From a checkpoint of a small transformer trained on Wikipedia: 15 layers, 26.6M parameters.
Each number is 50 + 10 x the weight over its row's rms, rounded and kept within 0 to 99. Layers, rows and columns count from 0. The size before them is the row's rms in percent of the matrix's.

# layer 6 MLP gate, 512x256, rms 0.0989, rows 78-96, columns 0-127
094:64 59 58 49 63 52 48 53 48 49 63 57 55 37 46 41 54 55 46 51 63 56 43 50 57 51 58 40 12 52 36 53 61 47 47 39 66 48 59 54 46 38 56 58 52 68 53 54 35 38 45 54 44 55 43 70 50 63 67 59 54 38 43 55 47 73 63 46 47 53 42 35 51 47 55 67 36 61 52 49 50 58 49 38 46 50 53 54 43 43 48 65 34 48 68 69 56 55 41 43 55 60 57 44 56 56 51 45 57 49 43 48 43 35 63 45 62 56 39 50 30 55 52 65 59 44 54 51
096:37 57 65 63 46 43 29 52 40 38 59 56 57 64 64 47 45 50 45 37 27 45 68 35 58 47 25 36 46 52 55 56 56 63 49 78 50 59 61 30 47 64 43 55 44 46 44 44 52 48 49 37 23 55 43 50 64 48 56 56 53 52 53 55 65 48 36 43 33 73 59 24 54 59 59 40 66 48 57 54 59 58 66 54 57 54 47 50 55 48 47 41 47 42 50 50 49 56 56 51 37 60 58 59 45 51 52 37 32 51 55 50 52 69 58 60 68 21 55 43 47 58 49 50 54 46 61 44
103:58 62 54 75 45 38 69 41 50 34 51 67 50 65 25 52 33 46 46 37 60 61 41 42 56 44 45 53 47 48 35 41 45 48 55 52 66 50 54 29 40 45 48 41 50 40 46 50 56 45 43 53 41 43 43 35 48 51 51 65 35 55 67 42 51 38 34 44 28 55 48 48 61 53 46 50 56 60 52 27 50 53 48 37 60 49 54 60 46 35 63 64 58 59 58 48 54 48 52 52 54 64 39 62 33 51 35 43 51 38 64 34 31 50 48 46 43 50 53 40 55 73 54 35 60 35 62 43
091:69 31 65 62 56 58 58 53 45 52 55 43 46 24 64 56 53 50 52 42 61 59 62 51 51 43 44 42 49 45 39 41 57 58 46 58 41 62 52 42 43 59 48 40 42 57 40 38 42 57 44 73 51 48 62 46 38 52 66 41 49 62 56 57 41 54 46 09 35 48 46 47 41 58 57 42 37 55 56 72 64 34 49 42 50 68 33 43 51 43 53 55 42 55 46 55 39 58 39 24 73 35 66 47 62 63 35 25 49 48 62 58 51 58 56 53 49 63 57 48 51 53 55 42 54 55 52 59
103:64 48 50 54 45 52 64 46 55 46 71 40 40 48 36 48 62 50 59 64 50 51 65 35 33 50 39 47 51 58 60 55 37 46 47 30 43 56 38 43 34 36 73 55 66 62 26 38 43 52 40 44 60 53 49 40 65 32 42 54 55 40 57 43 65 34 50 55 51 43 40 46 43 44 48 60 53 60 57 44 51 42 57 53 45 54 59 49 39 56 47 45 54 45 60 54 56 35 48 53 48 45 40 55 46 41 48 52 32 50 50 56 41 71 46 34 47 55 42 53 54 56 64 54 54 56 38 55
097:35 56 50 57 61 57 55 43 57 52 50 63 48 43 41 65 48 38 59 48 61 58 38 45 43 46 43 29 54 70 63 51 42 62 65 50 57 66 46 60 45 54 54 64 50 46 67 45 41 48 50 52 75 63 31 58 50 47 51 46 33 47 29 39 58 37 57 43 46 57 29 52 48 51 40 49 52 40 57 48 52 44 54 27 48 48 59 67 36 60 40 51 59 55 62 63 56 35 36 46 66 66 50 35 56 42 59 54 32 50 52 36 34 49 46 32 41 40 27 48 45 42 73 57 59 64 54 46
100:55 48 53 56 32 46 43 53 51 50 45 45 47 64 55 47 45 34 70 58 61 63 46 46 49 60 53 35 53 49 58 53 45 47 49 54 58 56 38 57 50 50 43 49 44 54 42 66 48 50 61 47 61 44 50 56 19 44 45 45 53 50 48 41 54 44 44 52 33 81 34 53 43 39 34 42 54 53 50 61 59 40 56 41 44 43 38 43 47 50 59 48 55 60 60 57 68 56 56 46 57 55 66 39 31 45 48 58 46 50 61 25 39 56 19 50 42 56 50 57 44 67 40 56 53 49 56 68
117:59 63 58 59 40 56 44 51 59 54 67 50 52 52 35 57 53 48 59 53 76 44 51 44 51 55 44 45 56 52 53 54 55 36 47 43 61 43 63 40 44 48 76 43 42 47 33 52 43 52 48 61 53 37 49 34 40 43 70 53 62 57 41 38 56 51 56 47 37 70 24 48 53 58 61 70 50 47 50 42 52 56 60 44 64 36 47 38 37 40 55 37 52 35 45 46 44 52 49 65 49 56 54 46 38 50 46 51 57 40 65 40 52 50 54 61 39 53 41 34 49 63 74 41 31 59 54 80
094:47 56 56 61 55 33 54 58 43 54 75 53 47 68 45 60 51 35 66 65 59 65 48 53 56 51 38 41 60 67 49 49 37 46 45 66 55 57 59 49 66 50 56 42 55 35 59 42 47 48 56 37 48 20 52 58 52 15 38 44 45 57 45 55 54 48 61 54 44 57 32 52 43 47 49 44 45 37 52 43 54 47 47 37 40 49 60 68 54 62 60 40 57 65 50 64 53 45 55 51 55 50 63 47 45 09 47 45 52 36 36 52 44 62 33 52 43 49 38 30 45 63 43 51 62 34 82 69
089:63 46 50 39 41 48 64 56 55 56 57 49 35 41 46 61 61 58 67 48 43 49 43 38 33 49 48 44 52 54 59 52 55 54 73 41 51 51 64 51 24 54 58 73 42 45 57 55 45 58 37 51 49 61 56 46 56 39 52 41 42 40 59 55 50 54 60 44 69 51 44 51 48 53 49 60 61 57 54 57 48 65 48 61 26 54 45 45 24 60 49 39 56 47 60 51 49 57 43 36 45 67 45 49 40 38 59 45 45 49 53 58 45 45 60 47 45 50 60 44 46 39 47 49 46 45 57 38
104:50 61 53 61 70 38 49 43 70 55 54 46 55 53 36 40 30 39 51 37 58 51 34 66 42 63 48 39 59 57 48 56 40 59 57 56 46 53 40 61 48 61 69 48 51 43 43 45 36 48 70 57 57 53 54 62 41 37 69 46 44 50 52 65 48 52 39 38 59 48 41 78 41 49 47 50 32 57 42 54 43 52 42 19 24 51 60 42 38 48 72 60 36 52 43 61 54 58 43 54 52 42 43 56 39 48 42 52 55 46 47 34 39 49 45 32 41 52 37 43 60 53 58 57 38 54 60 37
100:62 63 54 45 40 50 71 64 65 42 47 45 80 60 51 53 57 36 58 46 47 40 51 38 43 30 47 43 54 57 42 54 48 32 48 64 39 47 55 46 61 70 49 65 47 57 49 53 54 38 47 79 37 33 40 55 35 37 64 42 36 54 39 40 59 42 49 52 54 58 56 43 61 39 44 58 46 50 50 53 47 63 40 41 44 49 65 56 36 50 53 26 59 60 57 68 40 34 50 54 38 49 41 60 45 52 44 59 37 53 56 63 43 37 48 53 33 52 35 51 46 49 48 40 45 41 46 50
093:39 46 66 67 53 57 49 37 63 56 63 36 45 58 45 34 38 49 35 33 51 55 32 54 42 49 41 43 47 55 40 50 50 48 54 67 59 56 46 39 50 63 68 74 48 40 50 64 59 49 41 54 50 46 41 56 44 33 56 73 42 47 40 42 72 45 54 41 44 57 43 44 59 41 58 53 42 57 49 44 47 51 36 35 48 40 64 65 40 62 57 47 62 61 58 62 49 30 40 53 42 54 60 52 62 39 61 56 48 51 38 41 44 63 48 61 51 55 63 40 47 67 46 46 54 64 56 47
105:55 51 66 80 43 47 65 42 48 59 72 57 31 55 34 58 59 42 51 58 43 61 68 39 57 45 31 48 52 54 42 41 43 55 58 55 48 54 33 44 44 66 55 60 53 49 43 55 58 65 43 52 42 49 39 45 41 33 38 67 66 75 53 50 64 52 57 37 44 61 45 61 46 50 63 49 50 31 43 46 46 45 53 49 43 40 52 35 46 61 63 37 53 63 62 52 49 31 54 54 55 49 50 51 37 50 46 51 40 31 65 55 25 43 56 41 59 45 44 34 50 62 44 46 48 43 28 45
105:48 56 52 57 46 44 50 28 54 37 64 60 31 59 35 45 36 42 54 50 50 49 66 53 63 44 52 50 70 62 67 42 56 51 43 37 46 42 61 45 47 48 51 38 43 50 45 56 31 53 57 35 44 53 44 51 55 44 39 63 46 48 54 45 48 47 57 26 57 46 45 61 46 40 67 50 65 47 39 45 47 58 60 22 63 46 43 40 47 51 63 55 60 45 69 31 54 62 39 50 43 53 43 34 41 37 47 34 53 57 52 46 34 72 46 55 57 58 56 41 37 52 61 43 48 49 44 47
095:44 58 53 38 57 45 52 75 51 44 64 55 37 36 51 52 51 37 58 51 49 49 42 50 56 43 53 39 40 42 46 54 33 42 58 47 39 76 41 65 58 59 70 64 40 44 57 43 49 48 65 73 66 28 46 44 44 51 61 43 54 54 41 64 40 50 28 41 47 72 44 51 42 39 58 68 44 58 48 45 46 60 56 67 58 52 60 46 39 68 50 59 66 55 56 59 33 55 61 50 50 66 37 36 54 43 50 47 49 55 48 45 33 47 36 45 44 53 27 59 59 34 65 51 39 61 42 35
112:27 37 68 56 49 38 52 59 79 41 62 69 56 51 58 61 55 41 68 61 68 45 49 53 31 67 49 51 42 52 55 46 52 49 59 55 64 43 48 35 42 42 59 39 49 34 51 52 57 55 36 60 45 39 47 45 44 40 51 55 50 53 53 67 52 38 50 41 33 51 43 37 57 54 58 73 47 52 49 51 78 55 49 49 43 49 50 52 49 30 62 56 35 57 55 75 45 46 41 67 46 50 46 42 49 51 43 56 43 43 56 33 54 64 48 60 39 49 37 41 46 48 46 66 54 44 62 59
089:39 50 48 45 75 51 30 58 54 65 44 55 59 54 59 47 54 52 36 50 57 34 39 43 50 45 49 60 64 46 44 49 56 57 45 57 40 37 63 45 51 44 56 66 56 59 46 53 56 64 45 37 47 51 52 45 45 61 55 42 57 67 42 59 31 47 58 53 44 62 60 55 56 46 32 49 37 61 61 50 51 67 55 65 65 47 62 45 47 68 34 66 38 31 52 44 44 56 50 47 59 56 55 48 59 65 40 46 59 36 52 38 54 62 76 41 50 47 58 52 46 58 60 51 46 41 42 65
104:47 38 57 64 53 49 36 53 46 55 55 37 32 28 41 50 30 37 48 47 76 50 34 51 33 75 60 48 39 59 69 49 48 40 59 51 48 53 37 36 38 52 52 40 58 49 42 33 46 27 62 47 47 63 54 44 46 41 52 51 37 70 31 50 45 53 34 37 48 59 46 48 33 68 60 62 54 46 53 51 71 41 60 33 66 45 49 54 45 45 48 55 42 60 47 56 54 53 51 45 49 51 50 46 61 37 36 61 54 32 38 32 35 41 45 54 52 46 39 42 35 67 56 41 53 53 45 44
# layer 6 MLP up, 512x256, rms 0.0957, rows 78-95, columns 0-127
089:62 54 54 59 55 57 64 59 61 47 54 56 53 47 38 70 53 50 59 47 56 52 55 52 54 46 67 36 43 69 49 49 30 55 46 44 62 52 48 43 42 55 63 59 35 43 46 43 50 49 35 44 60 51 62 45 50 49 75 65 58 45 49 57 60 50 46 56 61 66 51 64 53 40 47 63 35 50 57 70 62 49 46 63 56 56 44 58 40 35 52 43 65 24 39 48 65 37 62 36 43 55 62 36 68 55 61 64 46 52 53 51 31 43 50 59 35 54 56 61 48 51 45 42 42 74 64 75
103:41 36 46 58 53 46 47 22 56 37 48 37 33 68 47 69 50 45 54 32 52 54 48 41 63 50 56 46 50 47 65 68 49 46 30 49 50 53 40 44 30 45 61 57 49 60 42 39 47 41 52 67 39 63 34 43 47 47 45 44 47 63 51 50 43 56 40 29 43 49 49 40 44 80 50 36 55 52 47 48 59 51 66 48 37 35 45 46 58 66 43 52 51 56 72 45 60 56 32 39 39 59 58 51 36 65 58 42 42 56 41 52 51 59 62 39 42 40 73 45 42 55 52 49 51 52 47 34
107:61 55 38 51 40 45 52 61 38 25 41 59 19 45 52 49 37 51 48 54 64 58 45 50 35 68 50 23 48 45 60 35 67 41 51 34 43 33 42 47 48 35 39 25 43 36 54 43 69 49 47 38 36 41 54 41 46 56 66 59 60 55 56 59 64 50 40 58 59 39 43 43 39 45 60 50 54 42 48 47 52 50 54 68 68 37 62 67 57 33 67 58 52 61 51 49 51 47 53 53 37 48 54 65 77 59 33 37 57 56 52 50 38 42 50 52 56 40 55 53 54 66 54 40 61 51 58 58
091:61 55 54 66 54 58 56 46 43 42 49 57 43 40 41 47 64 55 45 50 56 51 46 55 61 66 40 69 63 54 57 56 64 56 43 54 63 38 50 42 49 42 48 47 45 48 34 57 50 30 49 45 66 55 39 55 44 44 42 36 53 60 51 36 44 48 52 45 42 50 47 47 31 54 51 65 64 45 55 62 45 56 39 63 56 44 43 52 42 53 67 56 53 70 50 48 63 69 43 53 48 59 53 43 39 50 50 63 68 53 45 50 45 60 42 31 39 46 47 43 54 67 40 38 28 64 31 63
107:54 53 50 57 67 49 63 48 56 49 60 38 65 67 57 59 53 54 48 46 43 52 50 42 57 34 66 53 50 43 49 40 43 37 58 61 42 51 56 34 72 66 52 44 38 50 59 50 48 47 57 51 61 39 31 59 54 42 27 51 42 28 60 50 49 33 42 53 48 47 63 58 65 42 41 63 48 52 54 43 69 55 58 61 35 43 45 63 31 52 47 35 44 65 50 63 57 61 43 44 47 37 54 33 47 67 49 65 56 57 60 63 63 54 51 35 39 43 43 67 40 41 40 39 57 39 46 44
099:56 69 33 47 69 28 36 42 52 57 45 50 56 41 48 48 55 39 47 55 51 40 49 53 47 54 52 37 69 52 45 48 33 58 54 65 32 56 51 59 51 49 51 55 51 54 58 47 45 46 47 42 49 64 41 42 43 55 52 54 34 63 42 46 45 51 58 52 63 71 46 47 33 51 40 46 57 39 55 52 47 43 52 44 53 65 53 62 62 57 29 47 67 54 53 57 30 38 44 45 62 74 45 52 51 42 55 57 43 58 49 54 61 58 48 41 54 53 49 61 60 48 61 47 49 52 49 29
104:42 51 57 60 50 48 74 43 50 56 45 66 44 47 47 56 52 60 51 31 57 45 47 59 68 41 49 53 58 57 59 54 58 70 67 45 39 43 55 44 39 43 57 60 52 50 52 43 43 41 44 53 31 25 45 32 55 70 39 52 61 40 62 49 49 52 59 38 36 42 42 51 52 83 62 50 46 47 54 62 48 55 46 56 41 52 56 50 37 47 59 50 32 43 59 50 43 53 42 56 38 58 62 45 55 53 62 48 66 47 43 46 48 44 66 46 48 45 61 44 45 36 66 54 50 61 56 55
116:40 70 57 65 47 41 50 34 53 55 40 55 47 59 41 43 31 43 52 41 35 42 53 43 51 54 52 60 47 58 47 44 37 56 48 55 41 53 47 55 59 51 50 59 57 41 56 53 41 55 70 54 41 55 54 67 44 65 33 54 35 55 57 51 26 73 42 45 56 52 59 61 61 56 37 43 44 45 40 58 60 55 58 27 40 62 48 66 59 59 66 49 56 53 56 45 61 43 49 58 52 56 52 49 39 54 54 61 36 45 40 54 34 55 36 43 51 43 40 62 65 32 43 55 36 45 50 44
094:58 43 60 54 54 52 58 42 63 47 34 53 46 36 52 48 48 45 53 54 56 60 39 51 45 49 56 63 44 48 48 60 50 48 39 49 50 62 40 53 45 44 60 46 54 58 57 61 34 48 32 68 51 56 48 38 35 55 50 58 57 20 50 45 47 58 29 27 45 29 37 57 60 67 52 37 47 48 29 42 46 64 43 50 61 41 51 45 51 44 65 69 40 50 46 42 56 56 43 53 46 45 33 32 55 57 55 56 46 39 48 15 51 43 46 36 52 64 44 59 47 57 58 55 44 55 44 37
095:62 43 49 39 40 51 53 53 46 53 42 33 61 57 52 72 55 47 48 40 46 25 52 46 36 41 39 48 60 57 46 55 56 43 54 48 50 58 49 54 68 44 46 61 50 63 58 53 60 64 36 69 55 51 68 45 44 50 52 39 59 46 63 61 49 17 37 56 46 67 34 53 59 31 45 46 57 55 37 32 47 36 44 41 65 40 50 56 44 54 42 39 50 45 64 65 60 28 53 44 36 40 45 51 45 47 53 74 60 50 65 52 54 54 55 64 41 37 54 62 42 59 47 54 46 61 48 47
098:64 40 47 48 46 64 58 50 46 32 55 35 28 55 67 54 66 46 65 56 56 57 52 20 61 44 44 48 49 49 58 47 55 51 47 60 54 57 53 55 61 38 51 50 55 46 42 54 40 48 29 55 32 43 43 39 64 46 45 61 52 64 54 33 49 46 50 50 34 56 47 33 60 81 68 39 67 51 61 42 62 58 58 54 64 56 38 41 46 49 45 56 73 56 52 46 51 35 64 39 43 63 58 41 58 52 59 68 44 52 65 50 52 55 58 61 36 62 51 53 49 59 52 39 54 50 51 44
097:39 41 41 54 39 40 59 49 76 45 61 33 43 49 62 46 53 48 61 41 61 64 41 51 71 19 52 53 80 53 51 44 44 56 54 27 39 74 68 52 41 41 45 42 53 46 35 50 57 60 48 61 65 56 46 65 36 51 61 47 48 44 49 42 38 50 47 52 33 50 51 42 52 59 24 52 57 45 65 47 57 59 60 40 49 55 56 42 72 40 57 41 51 38 54 42 47 36 43 48 40 30 44 57 51 54 61 54 56 43 49 53 50 53 60 43 30 52 54 27 54 35 53 45 37 61 50 21
089:59 38 39 64 43 50 51 64 48 44 57 23 65 53 48 32 42 55 39 55 33 42 54 54 42 53 66 54 51 41 49 55 55 53 40 57 59 53 49 42 50 63 56 38 42 52 42 61 62 65 38 56 52 54 48 51 44 45 33 52 30 49 50 48 60 45 54 63 69 63 50 38 59 31 27 46 44 51 57 47 45 49 45 45 47 45 46 57 62 57 53 40 71 54 41 42 43 53 45 45 46 59 49 60 68 51 53 38 45 59 46 70 44 42 45 72 38 58 52 55 49 55 33 53 52 57 46 41
099:48 58 47 46 50 52 58 45 39 65 49 46 67 63 35 54 42 49 54 33 32 45 46 54 66 54 49 44 44 60 48 59 43 50 53 48 44 72 54 45 64 45 49 70 30 53 48 49 56 48 55 50 44 43 35 58 37 59 56 35 32 41 72 48 63 54 52 53 39 60 42 34 57 57 42 61 49 49 43 46 65 25 43 44 36 63 39 44 41 56 46 25 43 44 53 43 40 56 55 42 37 57 51 66 53 59 34 53 56 48 38 70 63 42 56 46 31 52 44 54 55 42 51 71 44 43 40 63
103:57 58 39 56 50 55 47 64 66 59 55 51 41 50 33 40 49 37 72 77 47 41 58 43 42 67 25 33 37 51 48 48 51 48 69 45 61 60 52 44 56 58 54 56 46 48 42 51 53 57 53 43 54 54 36 53 59 26 29 45 44 56 32 41 32 53 50 64 46 58 33 54 48 50 42 62 52 23 57 51 43 59 57 42 55 58 72 45 63 47 53 47 66 53 47 38 39 53 60 34 50 52 45 54 56 32 30 41 40 54 39 58 56 38 38 63 52 56 39 53 50 45 55 45 44 55 63 74
096:44 53 46 46 50 50 43 65 56 34 62 52 34 39 48 52 47 33 43 46 45 54 54 45 31 64 41 34 56 68 28 48 62 42 50 44 52 59 56 47 53 49 55 52 43 54 47 43 69 47 38 44 52 33 62 55 47 58 62 19 55 56 55 63 46 44 36 48 57 53 29 41 52 43 56 46 37 24 53 51 50 57 45 75 52 51 50 50 47 60 62 40 45 45 54 49 51 31 59 68 39 54 50 53 58 46 41 44 44 42 43 52 45 51 57 41 58 56 34 47 56 37 60 51 39 70 54 60
105:56 59 54 58 49 58 50 35 46 56 39 34 44 60 35 48 37 42 33 34 49 64 49 47 55 40 53 21 57 65 49 56 41 52 40 49 40 58 40 61 60 60 54 78 62 62 56 59 26 46 64 61 58 61 46 54 45 56 58 58 41 58 52 37 45 58 50 49 47 60 55 76 49 56 54 39 45 52 40 51 41 55 51 25 44 58 60 50 31 59 54 48 48 53 53 52 70 43 60 34 49 50 49 52 42 42 58 58 37 66 58 51 38 49 29 49 49 36 56 68 52 58 56 32 46 46 54 48
091:50 42 51 65 56 48 31 47 45 46 44 60 51 44 45 59 39 44 46 50 37 59 75 68 44 69 39 36 57 59 47 57 34 42 49 47 42 51 40 54 42 36 42 65 43 54 53 50 41 41 46 35 48 59 62 47 57 34 52 51 41 44 45 52 45 50 40 44 39 48 59 50 48 37 49 28 51 54 40 48 48 58 53 43 51 74 56 65 63 55 56 52 42 46 64 58 55 51 64 60 45 53 40 43 42 33 39 51 54 48 46 80 52 65 53 48 54 38 36 52 40 43 58 50 30 47 34 46
# layer 6 MLP down (transposed), 512x256, rms 0.0852, rows 78-95, columns 0-127
094:58 66 34 46 52 41 54 58 39 47 62 63 44 47 56 64 41 47 61 45 55 63 51 38 43 37 62 48 31 64 57 64 35 33 41 43 62 54 52 46 56 56 45 48 40 49 63 38 53 39 40 36 64 54 48 54 45 47 58 51 63 49 60 74 63 53 50 53 54 58 52 58 53 38 61 56 42 30 50 53 56 54 43 41 50 55 57 44 52 48 40 49 52 24 39 59 50 54 49 49 44 68 55 66 50 37 52 51 44 59 51 47 42 57 53 59 49 45 43 74 54 44 47 51 46 72 56 57
100:49 58 63 58 38 59 32 61 52 33 56 48 70 54 58 52 43 62 52 49 32 30 50 52 44 45 30 38 46 55 43 48 39 68 55 73 57 51 57 39 49 60 43 56 54 54 60 45 51 59 43 48 28 53 46 54 53 56 59 49 57 45 43 55 55 52 46 47 41 65 54 27 51 51 54 47 62 44 57 42 51 50 46 57 69 61 61 69 51 37 50 47 44 35 54 58 39 45 57 49 52 51 54 58 46 61 33 50 25 58 53 84 55 72 72 55 54 33 56 42 65 59 62 59 62 50 52 50
106:61 67 48 49 48 59 53 59 44 43 41 46 30 39 40 42 46 45 52 49 66 45 29 48 23 65 56 37 60 39 53 39 63 48 54 58 34 30 33 33 62 47 40 40 49 39 59 45 57 35 52 33 43 36 50 42 56 66 43 57 65 45 59 50 56 49 53 52 42 51 59 45 49 36 72 50 49 46 43 73 45 49 43 59 50 46 57 44 54 45 51 61 42 49 53 51 51 47 42 48 58 36 50 56 63 45 44 52 49 49 48 22 42 55 49 53 52 39 52 49 69 42 46 57 66 47 55 45
090:49 48 53 48 48 45 48 40 46 55 61 60 48 28 37 71 55 48 41 41 53 56 59 37 53 49 41 36 41 27 50 46 45 61 29 65 59 55 43 44 46 39 39 46 51 41 45 47 45 51 51 61 55 42 49 49 39 49 61 39 43 67 58 43 48 44 48 32 35 38 60 50 51 60 58 50 49 58 58 69 66 57 43 53 57 66 41 42 43 51 40 53 52 53 63 61 34 33 35 57 56 44 62 50 44 55 56 41 47 48 56 32 38 63 50 44 37 77 41 40 53 53 40 52 37 54 40 43
104:49 60 56 49 48 44 49 55 57 52 57 45 58 36 71 55 60 41 68 48 55 52 34 74 60 47 50 44 51 59 50 43 58 37 45 50 58 38 76 30 43 66 39 43 57 34 75 55 63 57 53 64 36 56 46 49 34 59 63 42 53 57 45 55 43 53 59 51 43 54 58 57 35 49 40 38 52 35 36 56 47 34 44 35 56 52 58 51 56 58 52 59 51 61 48 55 55 64 48 66 55 62 62 67 34 54 46 42 46 48 43 40 47 46 51 49 46 39 42 54 48 54 34 48 51 41 62 35
099:70 55 48 44 56 36 41 47 54 48 49 40 71 52 37 48 54 49 39 47 50 34 66 54 56 47 56 64 50 51 49 57 34 48 72 54 42 57 49 51 70 48 62 50 44 52 58 48 55 55 48 44 35 51 40 58 32 72 52 54 40 69 51 50 39 56 60 46 57 65 54 47 49 49 44 36 65 44 52 50 49 48 48 57 52 55 68 58 49 63 43 53 74 54 43 39 28 41 42 43 57 48 37 59 47 50 57 54 63 76 62 40 66 54 52 55 59 58 51 58 54 54 47 61 50 24 48 36
102:33 35 52 49 45 61 51 46 55 45 39 57 61 69 63 45 44 36 73 52 66 48 46 44 66 64 54 52 43 51 59 50 53 54 67 49 56 43 55 55 39 48 47 50 45 64 47 53 36 43 63 40 63 48 45 41 30 59 56 45 56 60 56 44 60 47 60 35 39 66 42 46 35 44 40 43 49 44 45 69 65 55 37 43 36 53 39 34 36 44 59 59 47 57 56 50 57 58 54 55 51 45 60 49 25 44 50 48 55 47 60 19 44 55 33 44 37 55 72 55 59 73 48 67 41 51 50 63
107:49 64 70 52 54 41 39 42 62 64 34 33 48 60 43 45 40 48 38 45 45 41 57 47 46 55 38 61 56 53 51 53 45 52 42 54 43 45 44 60 58 41 50 34 45 38 38 41 43 54 60 54 34 44 48 54 38 56 53 50 56 55 53 59 31 87 52 52 47 53 49 52 53 51 42 47 49 50 52 42 56 68 58 28 40 71 68 42 46 45 51 46 48 51 51 42 59 55 38 46 52 52 57 39 38 53 54 52 42 33 48 49 58 59 29 51 53 56 37 42 47 46 60 44 37 49 49 53
101:44 47 49 52 51 34 45 50 55 50 57 55 48 59 57 64 57 40 58 59 61 54 53 60 45 47 43 46 58 48 40 58 47 56 44 55 54 61 64 37 52 55 49 44 50 41 59 44 59 58 53 45 42 11 44 63 47 11 46 48 44 50 35 53 51 50 62 71 48 69 28 57 45 57 47 35 51 43 45 57 48 41 41 35 42 56 55 59 59 69 59 54 61 60 47 56 57 57 57 46 49 35 65 50 40 16 42 46 49 35 40 70 45 49 47 54 51 50 37 41 57 55 51 47 55 34 90 60
097:75 59 49 58 52 52 64 47 45 27 61 59 40 80 47 42 39 35 45 45 42 59 64 47 66 73 47 62 44 37 41 49 62 48 51 58 45 47 27 54 54 46 55 49 51 62 45 43 47 39 67 48 68 50 48 54 39 46 47 54 53 49 39 43 39 49 39 48 53 45 54 47 39 48 34 47 53 48 64 50 49 40 40 49 54 33 51 36 58 44 43 48 35 69 49 41 62 53 48 66 43 56 49 48 52 54 46 65 48 50 52 28 42 59 31 45 40 65 42 62 42 60 43 47 54 41 40 56
100:54 68 55 48 69 52 64 48 65 42 44 54 34 67 48 49 46 42 56 56 58 63 53 42 63 60 51 46 61 43 55 43 39 56 43 67 55 52 53 46 48 47 60 31 44 48 25 41 52 60 41 49 40 55 46 43 51 48 53 59 37 73 45 39 43 62 35 49 40 60 48 48 47 83 68 38 44 59 37 44 52 62 39 30 37 51 52 43 21 50 64 54 62 60 50 45 47 55 57 39 56 35 49 37 45 56 59 60 46 53 45 69 35 52 51 49 23 69 44 53 42 59 43 49 46 53 62 36
098:37 51 58 57 44 39 47 73 35 64 53 41 49 47 45 42 53 43 37 46 43 45 49 66 28 66 27 52 31 59 36 49 55 50 33 51 46 39 48 32 53 50 58 58 34 54 76 56 58 44 65 22 34 48 33 32 47 46 27 49 52 55 52 59 60 47 62 47 64 53 59 60 59 41 77 57 68 47 46 55 30 45 36 55 52 60 39 63 33 35 50 50 58 59 60 51 52 57 48 55 45 62 60 53 32 49 49 49 43 51 44 42 40 53 32 42 64 52 39 55 38 55 74 38 51 42 36 70
097:68 50 24 32 51 33 60 52 26 34 42 54 54 46 58 52 55 53 51 63 47 50 75 38 53 43 52 57 56 49 60 56 48 53 42 41 62 40 40 55 61 32 45 33 57 54 44 44 39 69 60 52 45 54 63 53 54 70 41 28 55 39 66 57 39 45 47 64 66 50 41 58 44 48 44 54 59 62 41 46 53 53 69 54 47 60 40 47 57 36 51 54 46 43 33 42 43 73 50 57 60 51 39 42 47 66 39 40 44 38 60 55 61 29 46 56 40 32 38 59 39 42 48 64 43 36 37 42
102:35 54 35 47 45 59 31 56 50 50 37 44 53 53 70 63 39 58 62 35 31 57 50 56 57 46 85 66 43 49 46 60 46 52 43 49 63 57 59 61 34 54 51 60 50 61 45 53 44 40 43 51 35 54 37 54 49 46 64 46 37 56 49 70 42 48 38 56 50 52 51 59 55 60 46 60 52 64 47 45 64 53 34 34 53 61 48 58 45 50 39 48 47 51 35 57 42 55 40 49 25 54 49 50 50 45 50 50 45 46 43 51 57 65 50 65 49 47 51 58 47 33 57 57 59 40 56 67
105:57 44 34 63 44 43 57 64 59 51 48 53 51 64 50 46 54 54 50 51 31 61 47 49 58 40 46 57 52 52 62 43 44 45 46 47 47 36 59 46 37 42 51 61 55 48 57 50 36 39 67 42 30 56 60 42 64 43 15 59 62 41 55 76 49 64 54 36 34 46 42 68 65 70 65 55 44 32 61 61 43 73 65 49 57 53 78 65 56 40 45 47 59 52 53 45 19 49 51 62 34 65 38 46 83 34 49 43 45 45 51 59 42 46 54 59 52 53 53 60 52 41 48 49 39 48 51 64
097:42 67 41 66 43 34 46 48 52 35 42 52 47 60 49 39 67 56 45 37 46 46 43 58 59 34 55 61 67 55 53 60 57 50 45 69 37 49 59 57 47 47 38 28 46 44 56 58 57 41 54 49 64 47 64 59 46 59 55 57 65 61 34 34 48 68 44 36 34 61 56 55 53 49 42 57 46 55 55 53 61 51 55 54 41 41 45 70 44 35 66 50 52 42 61 53 33 53 64 32 48 44 66 52 39 46 71 57 35 55 55 47 43 48 44 51 47 58 60 38 54 48 48 48 40 46 50 40
108:45 63 61 49 39 41 59 66 54 75 38 41 36 50 38 62 50 47 56 47 56 50 34 48 51 53 62 27 45 65 68 46 52 61 44 63 46 56 25 62 50 55 43 64 63 62 46 66 38 50 46 65 59 41 45 48 49 57 57 45 36 63 47 49 48 62 60 58 59 71 56 58 42 50 71 60 66 56 42 59 37 59 26 31 55 67 41 49 37 52 52 51 45 60 54 66 70 50 65 50 43 56 46 34 39 43 46 57 45 40 56 62 44 46 28 49 49 36 37 61 49 58 45 42 40 36 62 57
090:50 41 56 63 50 38 58 55 71 56 63 53 48 59 52 42 56 42 51 37 69 55 53 46 68 30 54 72 45 51 45 40 79 47 44 52 54 41 56 51 42 33 58 51 37 52 42 49 51 58 59 56 39 47 64 55 59 50 62 60 60 41 52 64 54 34 59 54 45 54 47 49 45 56 56 63 63 44 58 45 40 39 53 51 47 49 54 16 40 39 36 42 58 43 33 67 63 74 46 35 47 41 56 50 54 61 60 48 55 44 39 12 47 45 40 36 40 57 59 44 46 63 46 56 52 45 56 47